{"d_model": 768, "n_head": 8, "vocab_size": 15786, "activation": "squared_relu", "norm_eps": 1e-06, "positions": "rope", "rope_fraction": 0.5, "bias": "none", "tie_embeddings": "early", "weight_decay": 1.2, "schedule": "wsd", "final_lr_fraction": 0.1, "train_tokens": 1054000000}
Each number is 50 + 12 x the weight over the matrix's rms, rounded and kept within 0 to 99. Layers, rows and columns count from 0.

# down: layer 6 MLP down (transposed), 4608x768, rms 0.0193, rows 2125-2151, columns 640-767
# up: layer 6 MLP up, 4608x768, rms 0.0245, rows 2126-2152, columns 640-767
down2125:50 58 48 48 46 52 48 57 38 65 56 41 36 55 44 44 64 54 58 54 53 46 74 54 49 51 47 48 50 48 37 34 46 48 44 53 22 37 54 37 36 42 58 52 22 35 57 62 49 55 59 65 23 22 52 40 68 41 43 49 60 34 38 49 51 63 56 45 58 60 45 50 55 54 60 42 56 55 65 56 69 36 83 52 32 43 58 47 35 37 70 63 50 49 60 65 55 38 43 59 56 44 44 55 34 42 47 34 50 59 45 59 52 61 41 34 37 53 29 54 51 46 34 46 56 41 28 50
up2126:61 51 47 44 51 43 63 54 70 34 36 59 57 37 51 48 34 46 41 58 51 54 41 66 39 51 51 39 43 47 33 53 25 59 63 38 54 37 58 38 51 63 80 52 43 65 56 35 40 55 72 20 50 53 58 50 46 71 68 35 53 65 57 59 49 67 51 26 52 46 56 65 54 50 49 42 49 69 37 26 37 52 49 41 60 34 55 49 34 35 39 44 48 52 67 55 18 46 48 46 53 60 71 43 54 52 64 91 58 20 59 53 48 47 52 63 59 53 64 53 52 35 43 57 43 55 83 46
down2126:53 24 47 59 55 44 62 27 38 63 49 46 66 44 48 63 50 39 62 50 71 74 49 46 23 51 29 51 54 43 44 57 53 51 60 29 38 44 54 62 38 70 59 56 54 50 53 49 55 36 35 64 63 41 49 45 57 46 62 67 40 61 44 68 70 71 45 14 47 32 57 55 69 50 44 48 59 54 35 58 38 61 53 72 58 48 46 44 62 51 28 30 51 63 41 44 35 56 48 50 89 46 52 68 62 22 74 55 41 64 49 31 55 58 49 44 36 54 49 53 39 47 50 54 43 49 64 54
up2127:41 44 40 47 51 49 60 44 40 56 42 53 66 47 34 51 71 47 61 48 42 57 54 72 61 46 54 45 42 40 57 68 50 32 45 48 53 70 51 40 80 53 58 36 58 48 32 47 58 66 43 62 56 51 21 40 50 58 53 49 59 53 59 57 41 53 56 46 46 43 67 52 53 57 41 44 65 51 50 37 61 40 60 37 36 38 49 58 49 58 49 45 51 56 55 43 21 46 54 55 35 59 57 50 36 56 46 59 43 60 42 58 54 47 49 52 39 59 50 48 44 60 71 21 44 50 56 57
down2127:61 43 61 33 48 45 48 38 63 33 49 48 41 46 53 50 60 60 43 58 42 64 45 43 55 32 51 39 29 60 42 51 50 56 45 34 51 57 62 45 35 57 62 32 57 54 44 61 46 62 48 55 51 31 46 50 46 61 59 59 83 48 33 61 61 47 27 52 39 45 55 61 33 55 62 54 59 32 39 41 39 45 57 65 46 40 52 61 53 55 51 47 55 41 59 38 48 65 57 56 40 53 44 57 40 52 43 58 42 51 46 50 50 70 46 60 40 52 46 47 58 57 55 50 45 36 61 54
up2128:72 59 41 46 69 43 38 50 78 12 51 52 42 35 61 51 56 36 26 41 54 45 53 49 57 50 58 61 34 30 70 46 46 49 55 32 53 72 62 19 57 50 53 46 68 38 55 33 48 46 56 60 48 42 61 64 45 65 53 60 48 55 70 40 61 61 60 52 41 51 48 62 57 44 45 61 32 48 71 36 50 21 43 36 38 64 51 39 72 39 57 51 64 45 75 45 39 55 60 47 30 46 72 36 39 59 47 40 65 55 58 45 35 30 51 50 59 28 34 62 62 55 37 49 40 45 74 59
down2128:35 54 53 72 70 69 61 40 39 32 45 36 62 40 43 53 23 48 38 30 55 72 57 33 69 50 46 43 46 52 72 38 50 59 62 36 58 51 41 56 56 49 49 32 60 43 80 54 68 41 70 37 35 49 52 54 43 44 56 46 66 38 47 41 67 54 57 34 68 36 55 52 46 47 49 47 45 62 63 45 55 43 49 73 30 30 43 64 35 53 49 23 51 53 52 52 52 73 58 45 62 40 65 51 57 41 61 22 45 67 69 49 46 44 48 60 46 69 47 44 83 14 48 43 43 29 44 54
up2129:37 53 44 26 39 55 50 61 42 40 31 86 38 53 55 43 44 40 52 52 43 49 55 49 43 45 53 36 35 59 39 63 14 55 43 35 63 31 40 36 60 44 60 49 53 64 52 41 31 48 37 56 50 41 42 49 70 50 28 46 53 44 62 30 54 39 64 46 70 58 57 53 45 55 46 46 58 49 56 28 64 33 36 59 56 90 64 62 46 38 69 37 60 54 41 45 62 60 63 53 50 54 53 25 70 46 58 56 60 55 61 67 56 50 57 45 42 44 43 52 56 57 43 53 64 64 58 25
down2129:49 56 48 41 70 48 50 55 43 54 58 66 44 55 49 54 67 47 71 51 40 55 47 64 69 50 43 72 56 52 51 48 41 38 70 62 64 57 27 61 50 56 44 50 47 43 52 21 48 51 62 40 39 47 47 41 47 52 39 47 46 40 50 41 71 46 52 52 65 41 59 56 65 72 54 49 55 61 56 49 31 63 33 38 37 44 58 35 31 49 59 80 51 44 46 37 62 59 40 36 37 41 47 62 55 32 35 49 12 59 52 65 36 52 60 57 52 49 26 45 47 57 34 60 50 42 76 62
up2130:37 69 41 54 72 54 77 28 31 60 38 43 56 55 54 34 70 40 60 47 42 63 42 66 45 66 50 53 47 44 82 51 47 68 36 46 27 61 65 39 62 24 80 60 51 39 55 64 67 49 43 39 52 47 42 55 51 60 47 54 60 40 60 51 51 28 38 60 87 48 42 38 35 43 50 56 55 60 43 64 38 51 57 71 43 59 38 44 44 51 49 63 55 47 40 54 23 52 51 65 69 50 64 58 60 50 66 46 71 31 59 51 65 29 38 38 39 39 47 55 61 77 37 50 57 51 71 44
down2130:55 46 35 70 51 24 37 41 59 35 39 49 60 66 41 54 62 60 42 53 60 33 39 49 60 32 58 38 56 47 67 59 68 35 27 44 20 50 43 48 48 48 45 72 36 19 40 48 30 26 65 19 56 44 52 38 43 48 63 60 52 54 34 57 59 49 48 64 48 50 40 53 56 56 58 59 42 50 39 46 38 32 61 46 49 40 27 60 54 19 52 79 76 61 38 75 40 42 42 64 43 69 56 55 43 38 64 54 42 33 56 57 51 47 67 53 56 46 47 50 41 41 78 32 35 44 85 38
up2131:48 56 53 53 49 52 10 49 57 45 58 62 55 68 41 51 63 44 45 51 45 41 37 58 35 55 53 52 52 39 52 50 58 63 30 50 47 35 48 40 53 60 60 26 47 50 39 40 56 55 65 40 49 25 53 26 60 54 41 27 63 32 28 64 54 61 46 48 45 47 26 63 40 42 55 53 58 49 51 44 28 75 68 39 67 62 22 62 47 55 69 34 37 44 63 48 46 56 45 50 43 43 21 57 77 31 55 53 27 47 37 51 68 38 53 43 46 54 67 65 63 80 40 41 69 56 52 57
down2131:52 61 56 52 45 53 64 55 58 65 73 52 40 47 54 45 49 52 36 36 52 24 35 28 47 34 67 62 54 38 54 72 34 41 47 47 42 25 62 63 23 41 35 63 48 54 43 57 38 32 52 37 34 61 48 61 50 66 27 43 49 41 58 45 50 66 63 59 53 63 55 72 59 48 61 64 53 29 59 37 43 41 60 58 63 52 57 31 51 23 51 53 60 55 44 45 53 41 47 60 57 45 64 88 55 55 64 54 44 53 53 49 56 53 46 70 54 35 37 50 56 40 45 62 43 64 46 70
up2132:39 53 29 57 37 65 37 47 63 51 48 28 73 67 53 44 41 44 43 69 50 67 51 42 20 46 47 43 48 60 72 50 59 46 35 66 49 67 60 37 51 41 59 27 56 50 56 43 58 56 65 59 57 62 63 42 66 56 45 38 54 74 64 43 39 50 43 53 56 57 55 58 50 52 42 53 61 62 36 60 63 25 48 70 59 70 65 52 52 50 38 60 52 64 47 68 60 56 24 45 31 60 48 48 53 50 38 43 45 65 45 35 59 40 45 57 63 64 53 47 45 45 47 63 45 32 55 40
down2132:47 42 53 46 79 55 50 57 49 51 61 51 72 48 53 58 70 56 62 69 42 45 65 45 57 39 62 46 48 62 70 59 61 56 44 41 38 06 34 61 45 77 56 30 44 81 46 59 28 57 65 46 73 57 43 77 56 51 41 59 42 56 24 37 46 46 54 42 50 64 32 57 40 44 56 63 76 64 49 42 29 43 49 22 56 44 66 52 59 49 57 62 52 47 51 50 53 43 50 66 74 69 48 40 65 52 61 43 53 58 64 61 49 57 56 33 65 43 56 35 54 43 39 45 66 30 58 38
up2133:41 30 39 39 64 45 34 68 48 66 54 49 35 59 49 28 65 55 60 53 57 80 36 53 58 56 21 52 31 73 46 44 61 52 58 34 60 47 56 45 43 49 62 46 53 47 65 73 48 39 68 39 56 42 46 39 34 45 33 55 67 55 08 53 48 60 58 57 53 71 48 35 50 42 53 59 47 54 37 54 57 30 41 37 72 52 47 68 43 59 51 37 58 31 61 47 49 64 49 49 47 33 48 32 55 38 38 26 65 49 59 37 73 39 52 36 56 26 65 45 63 42 58 53 19 74 54 53
down2133:45 55 62 56 31 27 60 70 27 45 79 74 36 75 33 65 45 50 62 53 56 64 37 49 36 36 33 62 75 60 61 44 34 42 46 48 35 49 62 56 70 38 75 59 66 56 49 55 36 34 45 61 59 67 59 46 28 44 28 41 62 39 62 36 38 55 51 59 54 66 60 49 32 51 42 52 53 16 59 71 50 40 42 57 32 56 80 64 35 33 39 42 64 34 64 72 42 21 56 47 67 66 40 35 48 48 46 39 46 49 61 50 76 54 61 62 45 52 45 50 62 55 30 46 29 69 60 47
up2134:49 55 53 42 63 43 56 58 41 60 45 52 62 52 44 66 31 49 48 56 48 64 24 45 46 63 36 52 57 58 40 51 42 39 48 44 80 62 34 39 43 49 47 50 47 48 59 71 60 47 55 45 37 32 45 61 30 54 46 41 45 47 67 42 46 57 43 32 70 53 49 36 40 58 46 55 40 63 62 56 57 44 68 40 53 44 44 48 52 59 48 51 40 55 49 58 49 43 49 28 57 45 71 36 66 46 38 43 61 56 58 44 48 65 66 34 71 61 86 75 53 37 58 52 39 84 39 62
down2134:51 52 55 52 47 46 53 62 29 57 51 45 48 52 30 49 61 64 39 42 54 48 51 45 34 53 39 39 50 27 65 52 40 34 30 60 57 44 24 46 54 31 52 41 45 72 49 57 52 40 49 55 53 58 52 61 44 82 45 59 44 50 67 58 52 62 56 38 66 51 53 41 28 42 59 71 74 44 32 58 48 43 64 32 42 41 65 34 62 53 49 48 65 39 54 41 60 37 58 52 52 59 32 24 56 64 52 48 47 46 58 36 57 38 43 44 40 54 53 48 50 54 52 55 42 48 81 26
up2135:56 50 64 36 46 42 44 51 46 31 12 55 53 45 58 54 40 53 35 64 54 43 33 49 43 51 52 27 45 42 41 52 43 47 56 13 54 21 52 54 50 60 67 54 54 63 62 47 15 51 62 35 34 47 45 48 51 53 54 57 38 34 47 38 56 56 39 60 36 54 53 53 70 52 38 49 40 54 45 53 69 48 56 43 56 58 48 40 38 43 51 44 57 27 66 39 51 49 42 51 50 54 55 49 51 46 68 56 30 29 49 48 36 52 44 35 67 54 65 57 70 48 77 42 63 57 61 42
down2135:40 54 54 66 66 47 56 38 38 67 44 71 46 55 58 52 66 32 56 49 52 51 42 39 37 48 37 26 52 57 66 56 54 61 47 58 67 52 55 42 68 60 60 46 39 51 60 25 35 51 56 49 28 59 46 35 47 53 52 34 45 30 52 45 54 51 36 33 48 56 61 59 45 53 59 52 56 15 51 54 48 48 68 43 38 49 60 28 59 60 57 40 30 26 51 80 49 34 49 43 67 58 50 64 46 36 54 64 40 66 56 43 41 53 50 56 35 62 69 36 35 61 38 35 43 43 44 45
up2136:54 58 56 59 38 57 27 62 59 23 55 44 59 53 63 74 51 48 45 54 56 36 68 24 34 42 46 44 50 69 63 44 45 38 45 39 52 29 32 56 74 58 56 53 57 34 40 49 48 62 58 53 42 43 40 71 35 65 61 47 27 56 49 78 56 55 48 66 53 51 43 31 57 48 63 61 53 80 49 59 41 40 50 41 33 53 32 52 57 93 77 66 68 68 51 40 38 53 39 43 48 64 43 36 58 66 41 57 54 36 49 52 33 52 37 64 49 49 45 57 50 52 48 52 57 44 53 66
down2136:83 57 62 25 46 52 42 45 42 57 26 23 43 59 28 52 53 46 53 78 59 26 70 63 33 40 60 47 37 38 54 47 30 50 52 51 46 56 57 59 32 57 50 64 58 22 50 24 61 58 41 41 51 37 57 36 55 35 43 57 47 58 50 38 57 48 34 50 44 47 34 45 79 53 41 55 58 47 37 46 48 29 42 54 49 40 67 57 39 57 54 60 41 57 32 29 45 63 56 46 50 46 47 79 62 59 80 58 54 45 53 43 58 52 37 31 55 64 43 48 62 44 52 53 53 55 44 75
up2137:50 34 38 40 56 60 48 47 63 62 61 26 40 63 44 32 56 47 53 37 35 30 59 51 37 64 51 49 35 38 59 43 54 41 34 71 52 51 35 62 41 38 44 51 65 59 58 28 54 34 74 21 32 50 62 51 30 64 55 32 42 57 54 58 45 62 62 39 37 64 60 43 61 52 64 35 53 61 44 41 39 58 38 42 70 56 42 43 49 59 46 51 58 57 71 38 49 40 47 73 38 36 32 52 26 34 55 58 33 49 13 59 28 78 55 63 39 68 67 59 67 35 28 47 58 46 43 93
down2137:61 57 46 62 74 37 42 41 61 48 47 37 29 65 30 74 76 28 25 63 55 46 77 60 57 50 50 47 63 30 38 33 31 55 45 62 30 39 59 42 50 39 69 43 32 54 49 57 57 53 43 59 42 77 40 44 38 58 58 54 52 41 46 39 39 52 68 49 24 52 57 60 50 63 76 41 53 49 49 37 38 51 49 28 43 46 53 62 46 44 27 43 54 34 41 46 40 59 68 51 53 53 42 58 30 30 48 52 35 56 52 57 59 48 59 63 41 32 53 54 74 45 62 47 86 59 56 22
up2138:30 36 55 30 49 58 66 37 55 51 51 49 48 62 54 60 42 48 29 53 59 38 44 32 48 66 45 36 42 57 48 66 51 56 53 59 45 41 67 62 58 46 40 60 66 44 70 64 45 44 45 51 35 49 42 55 28 47 61 52 44 39 52 61 44 43 74 26 55 68 53 49 44 81 48 55 37 43 48 46 64 45 40 47 31 59 57 36 53 43 41 43 41 58 44 70 34 43 53 51 44 47 35 35 49 52 47 52 46 67 54 56 45 71 69 51 39 57 51 49 53 47 48 66 48 37 48 31
down2138:56 69 57 42 52 63 56 59 42 45 38 50 46 53 67 36 41 50 55 76 53 49 49 69 52 48 51 55 46 57 37 57 51 54 44 47 31 58 35 54 49 52 77 39 34 56 55 59 47 61 56 33 29 53 35 63 48 75 72 55 48 43 28 40 45 63 36 46 34 38 56 40 57 52 45 56 45 50 45 51 54 58 51 62 76 35 25 56 34 66 39 39 67 51 41 62 55 62 56 56 54 60 38 53 52 43 50 49 64 32 53 58 32 39 42 52 61 32 48 58 63 53 22 55 56 49 51 68
up2139:52 59 56 44 34 37 44 73 56 18 39 42 59 53 71 47 49 53 41 28 63 53 62 27 38 78 46 53 49 49 56 22 63 49 58 38 55 61 31 45 58 53 51 50 27 55 61 35 49 34 43 59 41 48 47 69 42 53 49 48 69 55 56 36 60 45 48 37 32 46 68 44 50 40 56 64 53 38 55 47 46 59 45 54 41 68 58 51 52 42 60 48 54 25 48 52 39 44 57 52 44 69 38 45 54 66 36 68 56 59 41 47 45 57 39 46 62 36 64 31 54 50 54 58 54 48 48 62
down2139:48 42 63 64 52 45 48 30 74 48 38 36 52 54 27 52 54 56 62 52 36 39 60 39 48 41 38 52 57 39 39 37 36 50 31 60 51 57 49 61 55 45 57 29 64 55 45 37 55 40 15 30 46 44 34 63 47 47 52 55 53 66 51 45 48 58 50 53 40 43 45 48 72 38 51 47 40 47 53 62 44 36 49 60 57 50 49 62 63 57 53 62 37 49 36 47 49 45 49 59 55 59 41 49 50 53 37 45 76 49 45 54 57 47 42 52 53 60 65 42 41 42 60 55 47 67 51 64
up2140:60 57 39 62 71 30 47 55 55 51 34 45 36 49 54 63 43 27 35 39 46 56 36 42 46 42 40 40 54 43 44 68 48 43 48 43 69 46 33 41 59 60 53 40 53 68 37 49 20 31 68 53 56 50 53 48 77 55 38 52 44 46 19 80 32 73 45 38 71 57 58 60 56 56 70 48 25 63 40 55 37 50 80 50 44 37 65 61 51 78 48 38 50 19 74 35 44 57 46 62 54 80 41 47 70 58 45 58 55 37 52 46 44 42 58 63 55 36 57 62 50 73 58 70 66 45 45 59
down2140:22 60 28 56 70 43 46 56 30 42 36 53 56 56 67 70 47 41 41 65 56 59 65 46 66 63 45 40 61 53 40 42 43 40 45 47 47 71 53 60 52 30 57 55 42 53 47 41 56 50 40 56 63 32 46 35 30 41 42 53 68 44 57 34 31 29 62 42 56 69 33 48 50 57 50 56 62 46 72 44 56 60 70 23 46 57 47 51 23 42 34 50 74 45 45 60 55 66 40 45 68 51 14 34 75 54 57 63 71 46 36 71 48 55 43 44 42 55 54 56 58 38 61 52 67 50 61 51
up2141:45 35 50 39 36 58 53 50 56 46 56 34 46 45 46 49 46 45 32 47 50 74 65 54 17 65 27 34 61 44 61 52 63 70 55 68 49 50 67 51 64 56 49 45 58 35 38 46 48 62 40 56 48 46 39 29 48 57 54 45 40 76 42 47 57 47 56 11 58 46 67 50 61 58 54 59 27 53 59 49 41 29 27 71 54 50 50 49 64 32 46 53 49 38 40 51 47 54 34 57 41 49 61 44 56 53 47 50 41 63 55 45 48 26 48 53 48 24 57 70 78 61 38 62 65 53 70 85
down2141:38 63 53 28 50 42 44 55 36 43 35 22 40 59 50 50 56 46 21 32 50 41 48 52 63 53 64 47 39 27 47 58 54 32 35 35 59 42 40 57 26 35 51 61 53 53 75 35 45 50 52 41 58 43 44 48 35 46 62 45 66 41 71 64 70 45 74 48 63 48 46 30 39 39 36 62 57 75 61 39 13 56 57 40 62 52 49 38 50 47 62 46 55 64 74 54 38 78 56 69 24 24 49 66 53 58 43 54 51 51 56 64 64 59 55 59 59 38 60 47 60 52 56 30 58 55 60 50
up2142:18 50 47 51 53 60 36 46 36 64 03 60 32 47 54 41 58 47 34 61 47 56 38 41 53 52 56 69 42 35 56 46 46 50 49 57 64 30 41 46 66 61 55 28 57 68 28 57 67 63 50 40 51 44 47 32 73 43 47 60 57 27 40 38 43 53 43 35 31 47 50 56 27 38 64 47 55 52 41 69 42 32 47 66 49 35 58 49 28 40 67 49 84 66 45 51 34 46 45 54 66 75 63 25 51 56 44 46 27 41 36 51 48 50 43 56 35 41 43 53 60 46 56 29 63 65 52 67
down2142:42 56 40 42 36 41 45 79 45 56 55 58 46 44 60 64 39 66 53 46 49 51 40 28 67 43 44 52 43 30 40 58 39 67 53 33 58 53 51 59 35 41 47 55 49 35 55 58 48 44 43 50 48 55 48 32 42 54 60 35 47 34 43 59 47 56 68 61 56 58 53 48 53 56 41 62 65 47 50 55 40 45 77 60 50 39 47 28 39 26 40 38 55 23 57 57 45 43 39 49 49 48 46 33 39 56 51 47 47 66 40 34 69 33 33 49 76 39 54 53 58 56 61 51 69 58 37 39
up2143:48 46 56 55 42 72 55 42 73 27 65 50 49 52 70 25 41 45 68 56 54 54 59 48 33 53 47 55 64 45 64 49 49 50 35 33 59 36 64 44 58 61 35 27 39 59 52 43 49 49 60 31 39 50 41 46 45 62 37 57 64 55 42 38 30 63 54 45 53 66 38 68 51 51 55 71 40 51 54 55 57 49 41 51 30 50 26 53 49 38 44 46 83 56 53 43 60 54 50 49 64 31 48 38 48 30 56 54 44 51 31 52 39 39 64 74 34 54 55 57 66 68 69 40 48 57 54 55
down2143:60 37 52 37 35 63 55 44 28 73 67 71 52 51 61 50 51 54 34 46 40 48 44 75 57 67 28 63 66 56 44 56 40 47 56 46 51 51 40 54 52 36 41 68 43 50 56 51 37 52 53 48 51 52 41 58 62 71 60 51 31 54 54 54 59 53 34 48 37 53 55 35 69 42 56 42 46 53 41 47 67 67 51 46 60 67 41 48 47 47 34 36 62 35 31 57 56 55 30 58 38 55 41 60 49 51 64 49 53 57 59 47 52 39 29 37 35 49 61 56 49 51 57 58 34 59 50 47
up2144:38 40 55 37 51 45 36 54 74 50 54 45 41 51 40 60 39 54 52 37 45 40 42 41 52 52 42 36 33 46 35 61 46 44 72 52 79 34 43 35 51 46 56 53 41 39 66 42 57 60 51 68 36 53 54 35 53 47 62 62 52 66 46 57 40 62 52 59 53 52 56 61 50 43 58 58 56 39 44 42 48 51 46 39 40 53 72 62 42 33 57 55 49 26 42 67 53 52 64 39 58 67 55 47 42 51 65 41 42 51 47 67 24 60 58 41 76 24 46 56 43 29 67 67 41 53 53 54
down2144:48 55 30 53 38 42 50 51 72 47 48 55 57 45 60 69 56 57 66 52 44 59 53 52 59 50 45 51 50 51 58 56 68 38 62 48 47 41 48 47 75 55 49 70 56 43 60 64 51 40 45 60 79 42 38 41 58 46 44 60 45 50 50 18 35 33 48 56 40 52 40 67 42 36 34 52 55 63 59 50 55 33 38 56 58 55 68 42 43 36 65 54 43 51 53 33 62 38 54 49 31 55 44 48 37 34 34 53 47 55 43 38 69 33 64 61 64 44 53 66 56 30 64 68 63 50 68 49
up2145:43 39 42 30 42 58 45 46 62 35 39 32 55 44 64 49 73 62 46 50 47 71 44 45 36 54 74 41 48 54 69 38 46 69 63 45 71 44 40 68 68 35 61 58 48 61 45 46 52 49 65 75 52 33 45 46 50 54 46 44 21 47 50 44 32 57 67 46 92 52 56 45 39 57 74 65 39 48 09 51 61 39 34 56 46 57 48 41 36 59 47 53 44 59 51 49 46 66 35 41 58 57 56 29 35 59 22 36 67 49 75 63 30 54 45 50 42 37 82 72 45 48 58 60 27 70 46 65
down2145:41 52 49 44 74 37 40 40 50 36 45 46 41 50 66 47 73 64 51 55 55 54 40 80 49 45 78 70 61 52 58 30 47 88 64 58 79 38 56 46 49 46 42 52 49 49 54 57 37 59 67 37 37 44 32 43 44 38 27 54 42 25 51 51 37 61 60 48 81 22 52 57 51 64 49 52 66 38 50 58 37 47 48 54 45 49 68 40 63 50 51 50 56 61 52 56 61 50 47 48 54 63 60 39 50 67 35 51 58 49 65 33 38 39 52 51 60 87 42 54 63 49 51 43 50 66 34 50
up2146:72 33 68 43 75 37 45 51 49 44 52 46 56 56 43 33 37 43 51 77 54 60 62 44 45 57 18 57 22 58 61 65 48 45 44 45 55 17 57 40 49 48 55 50 46 57 78 46 39 46 51 54 29 66 55 47 48 60 31 61 43 70 59 45 48 70 38 38 57 50 54 55 48 54 53 45 47 69 44 34 56 58 41 44 54 45 57 47 61 44 65 55 56 53 41 62 40 58 35 41 63 55 44 47 43 58 41 49 71 34 38 64 36 43 43 30 69 39 58 69 38 48 71 50 50 48 39 40
down2146:68 55 48 47 49 50 44 55 44 59 48 47 54 61 59 59 43 34 32 51 58 63 40 44 52 49 53 66 64 61 74 39 55 53 52 53 51 50 60 61 48 65 52 61 53 41 65 70 40 56 54 32 38 51 38 44 41 76 57 53 61 38 41 42 61 50 39 52 44 54 37 44 74 44 35 39 59 55 74 52 36 32 53 42 57 71 47 59 50 75 27 63 52 51 47 32 47 52 35 61 62 55 40 58 62 47 62 55 48 47 57 46 48 38 44 60 33 50 50 55 47 45 65 40 56 51 60 54
up2147:56 51 41 55 41 45 68 66 54 51 51 40 62 50 35 19 33 52 49 63 43 59 44 31 37 46 49 56 27 52 56 43 49 58 47 75 39 40 54 31 52 58 57 41 47 53 51 66 55 61 48 72 34 36 59 65 62 54 38 55 44 62 45 53 45 51 51 43 41 44 65 44 34 17 71 74 48 38 62 46 36 41 34 38 39 51 60 53 57 56 65 42 64 53 53 42 44 38 32 47 57 41 60 39 69 59 59 65 41 57 54 65 57 80 46 60 52 68 74 46 60 51 29 64 53 45 49 50
down2147:36 54 29 72 49 56 38 52 45 55 48 52 62 50 45 41 32 56 55 50 29 38 49 45 48 56 39 56 58 58 61 50 70 56 47 55 24 73 59 62 57 62 57 76 52 48 38 48 61 42 66 58 53 64 40 43 31 58 42 37 52 61 53 39 63 42 24 20 48 48 60 58 45 44 58 37 81 48 71 40 60 55 36 60 42 33 43 47 30 38 38 60 48 53 57 47 42 61 06 39 36 39 65 00 57 52 49 51 38 63 52 48 28 52 63 41 28 55 36 42 38 57 47 39 38 42 56 45
up2148:47 53 70 61 49 52 25 38 37 46 51 50 46 78 68 81 63 43 67 41 45 59 25 39 21 36 45 74 43 60 45 55 65 57 58 50 49 72 37 19 51 67 57 36 47 55 46 45 42 52 62 38 68 23 55 54 35 54 70 56 40 57 57 80 48 49 48 61 56 36 48 61 17 60 58 28 40 47 45 67 81 65 53 37 28 68 54 53 34 44 73 29 61 72 46 66 46 59 33 42 61 35 46 57 50 61 43 44 52 43 42 59 59 56 40 51 49 50 62 54 54 59 40 49 74 45 57 62
down2148:59 59 63 51 56 67 35 37 60 41 36 35 53 40 48 53 63 56 53 47 54 28 36 79 50 66 28 74 56 63 62 60 51 59 79 31 62 34 55 56 53 56 23 28 35 49 72 50 15 60 42 50 61 41 51 37 46 18 51 39 45 72 53 52 40 45 67 61 46 49 22 33 43 57 42 35 74 41 42 52 28 65 32 20 52 71 61 41 15 59 52 44 52 69 62 47 57 67 45 40 62 57 69 38 70 68 45 67 44 52 68 67 47 39 51 61 63 59 29 52 59 67 54 46 45 50 49 54
up2149:41 51 28 72 47 39 27 60 70 58 40 71 40 43 50 33 22 60 56 75 52 63 30 33 49 65 56 33 72 49 65 60 54 45 61 18 54 41 42 55 55 69 75 47 46 75 56 57 33 47 61 44 38 31 32 39 44 65 46 33 46 62 52 67 47 57 74 61 49 66 40 52 37 52 70 68 43 58 47 63 42 32 48 56 63 43 49 38 70 51 45 76 44 62 73 40 49 38 56 40 36 70 11 48 55 60 43 51 34 35 52 81 67 55 28 27 57 55 32 62 65 48 47 59 41 40 63 42
down2149:50 64 50 67 38 54 47 53 53 53 51 43 48 74 51 24 33 46 56 52 52 83 49 52 58 55 41 30 55 48 50 50 70 47 37 48 37 36 41 42 42 48 11 61 50 32 44 43 43 31 45 33 59 64 44 62 57 61 60 70 66 44 50 48 46 53 72 63 57 68 38 55 57 46 40 52 67 61 40 39 50 51 51 44 40 43 33 41 46 59 43 55 61 48 34 45 38 12 45 36 38 55 56 62 13 67 56 55 70 73 46 63 44 47 61 27 70 24 33 66 50 54 59 48 44 51 39 48
up2150:63 39 61 52 39 35 59 61 45 63 38 55 50 53 56 40 17 49 66 44 46 44 40 75 35 44 58 36 61 64 64 51 61 68 55 61 61 46 53 54 51 47 37 48 74 69 49 50 37 60 41 56 47 25 33 55 34 49 39 74 42 52 37 72 44 61 69 44 68 66 52 62 43 23 51 38 52 55 43 30 45 52 37 57 53 45 45 37 58 45 59 67 62 37 86 46 51 52 40 43 44 57 52 49 59 38 61 55 60 42 43 48 27 35 38 53 60 46 44 46 58 38 41 36 51 67 49 74
down2150:48 68 47 61 41 51 33 38 46 65 50 36 64 41 19 47 54 46 47 34 34 53 16 56 36 53 35 35 47 39 41 42 58 50 52 48 13 54 71 67 59 29 53 49 57 45 55 60 45 59 41 47 70 47 60 38 52 78 48 54 48 44 43 48 31 55 73 44 17 34 55 40 16 51 43 56 53 53 39 50 70 48 37 53 61 45 31 41 57 60 41 50 37 65 44 59 63 50 52 93 53 66 51 45 38 55 43 23 46 63 34 49 50 33 47 52 70 37 45 49 45 46 54 45 60 52 40 38
up2151:46 61 49 54 61 46 36 60 52 52 54 48 50 42 54 34 60 48 58 45 39 54 59 64 55 37 44 66 52 39 59 46 55 56 40 41 55 40 46 35 58 43 48 36 58 46 40 63 42 36 42 31 60 56 52 40 39 63 40 64 61 66 50 52 39 49 29 54 59 76 67 59 61 57 45 51 51 37 59 74 57 38 54 60 38 56 61 47 41 50 67 42 46 67 33 71 64 65 45 58 67 67 48 65 50 43 66 57 50 56 54 58 29 40 36 49 72 24 69 56 39 40 54 62 42 54 35 54
down2151:55 45 41 59 67 43 41 45 39 52 49 60 44 39 83 29 54 56 41 33 46 38 62 53 54 49 58 72 61 48 26 41 71 40 52 66 19 63 42 65 48 49 47 50 55 53 43 40 39 25 43 49 34 50 46 55 57 53 56 36 52 57 46 51 53 51 45 33 39 49 63 49 55 69 28 65 52 30 54 52 40 48 42 39 55 55 49 34 38 55 45 42 50 66 43 44 47 52 46 28 66 64 55 41 50 62 62 54 59 57 56 40 35 52 55 22 34 46 65 66 54 86 47 37 43 40 69 58
up2152:46 66 53 54 46 58 57 64 45 42 56 53 60 45 55 25 58 68 57 81 61 55 61 56 45 59 42 47 50 55 37 57 54 71 21 46 74 44 59 76 47 37 44 45 49 31 83 46 54 45 55 68 50 42 64 56 59 57 33 58 54 48 38 58 55 35 39 58 55 54 27 58 44 46 48 62 28 67 59 54 66 33 48 54 24 62 36 45 43 43 61 45 47 49 44 58 25 48 46 67 43 43 56 30 50 42 51 50 62 26 58 50 46 56 41 17 37 27 55 56 60 53 47 51 58 30 67 68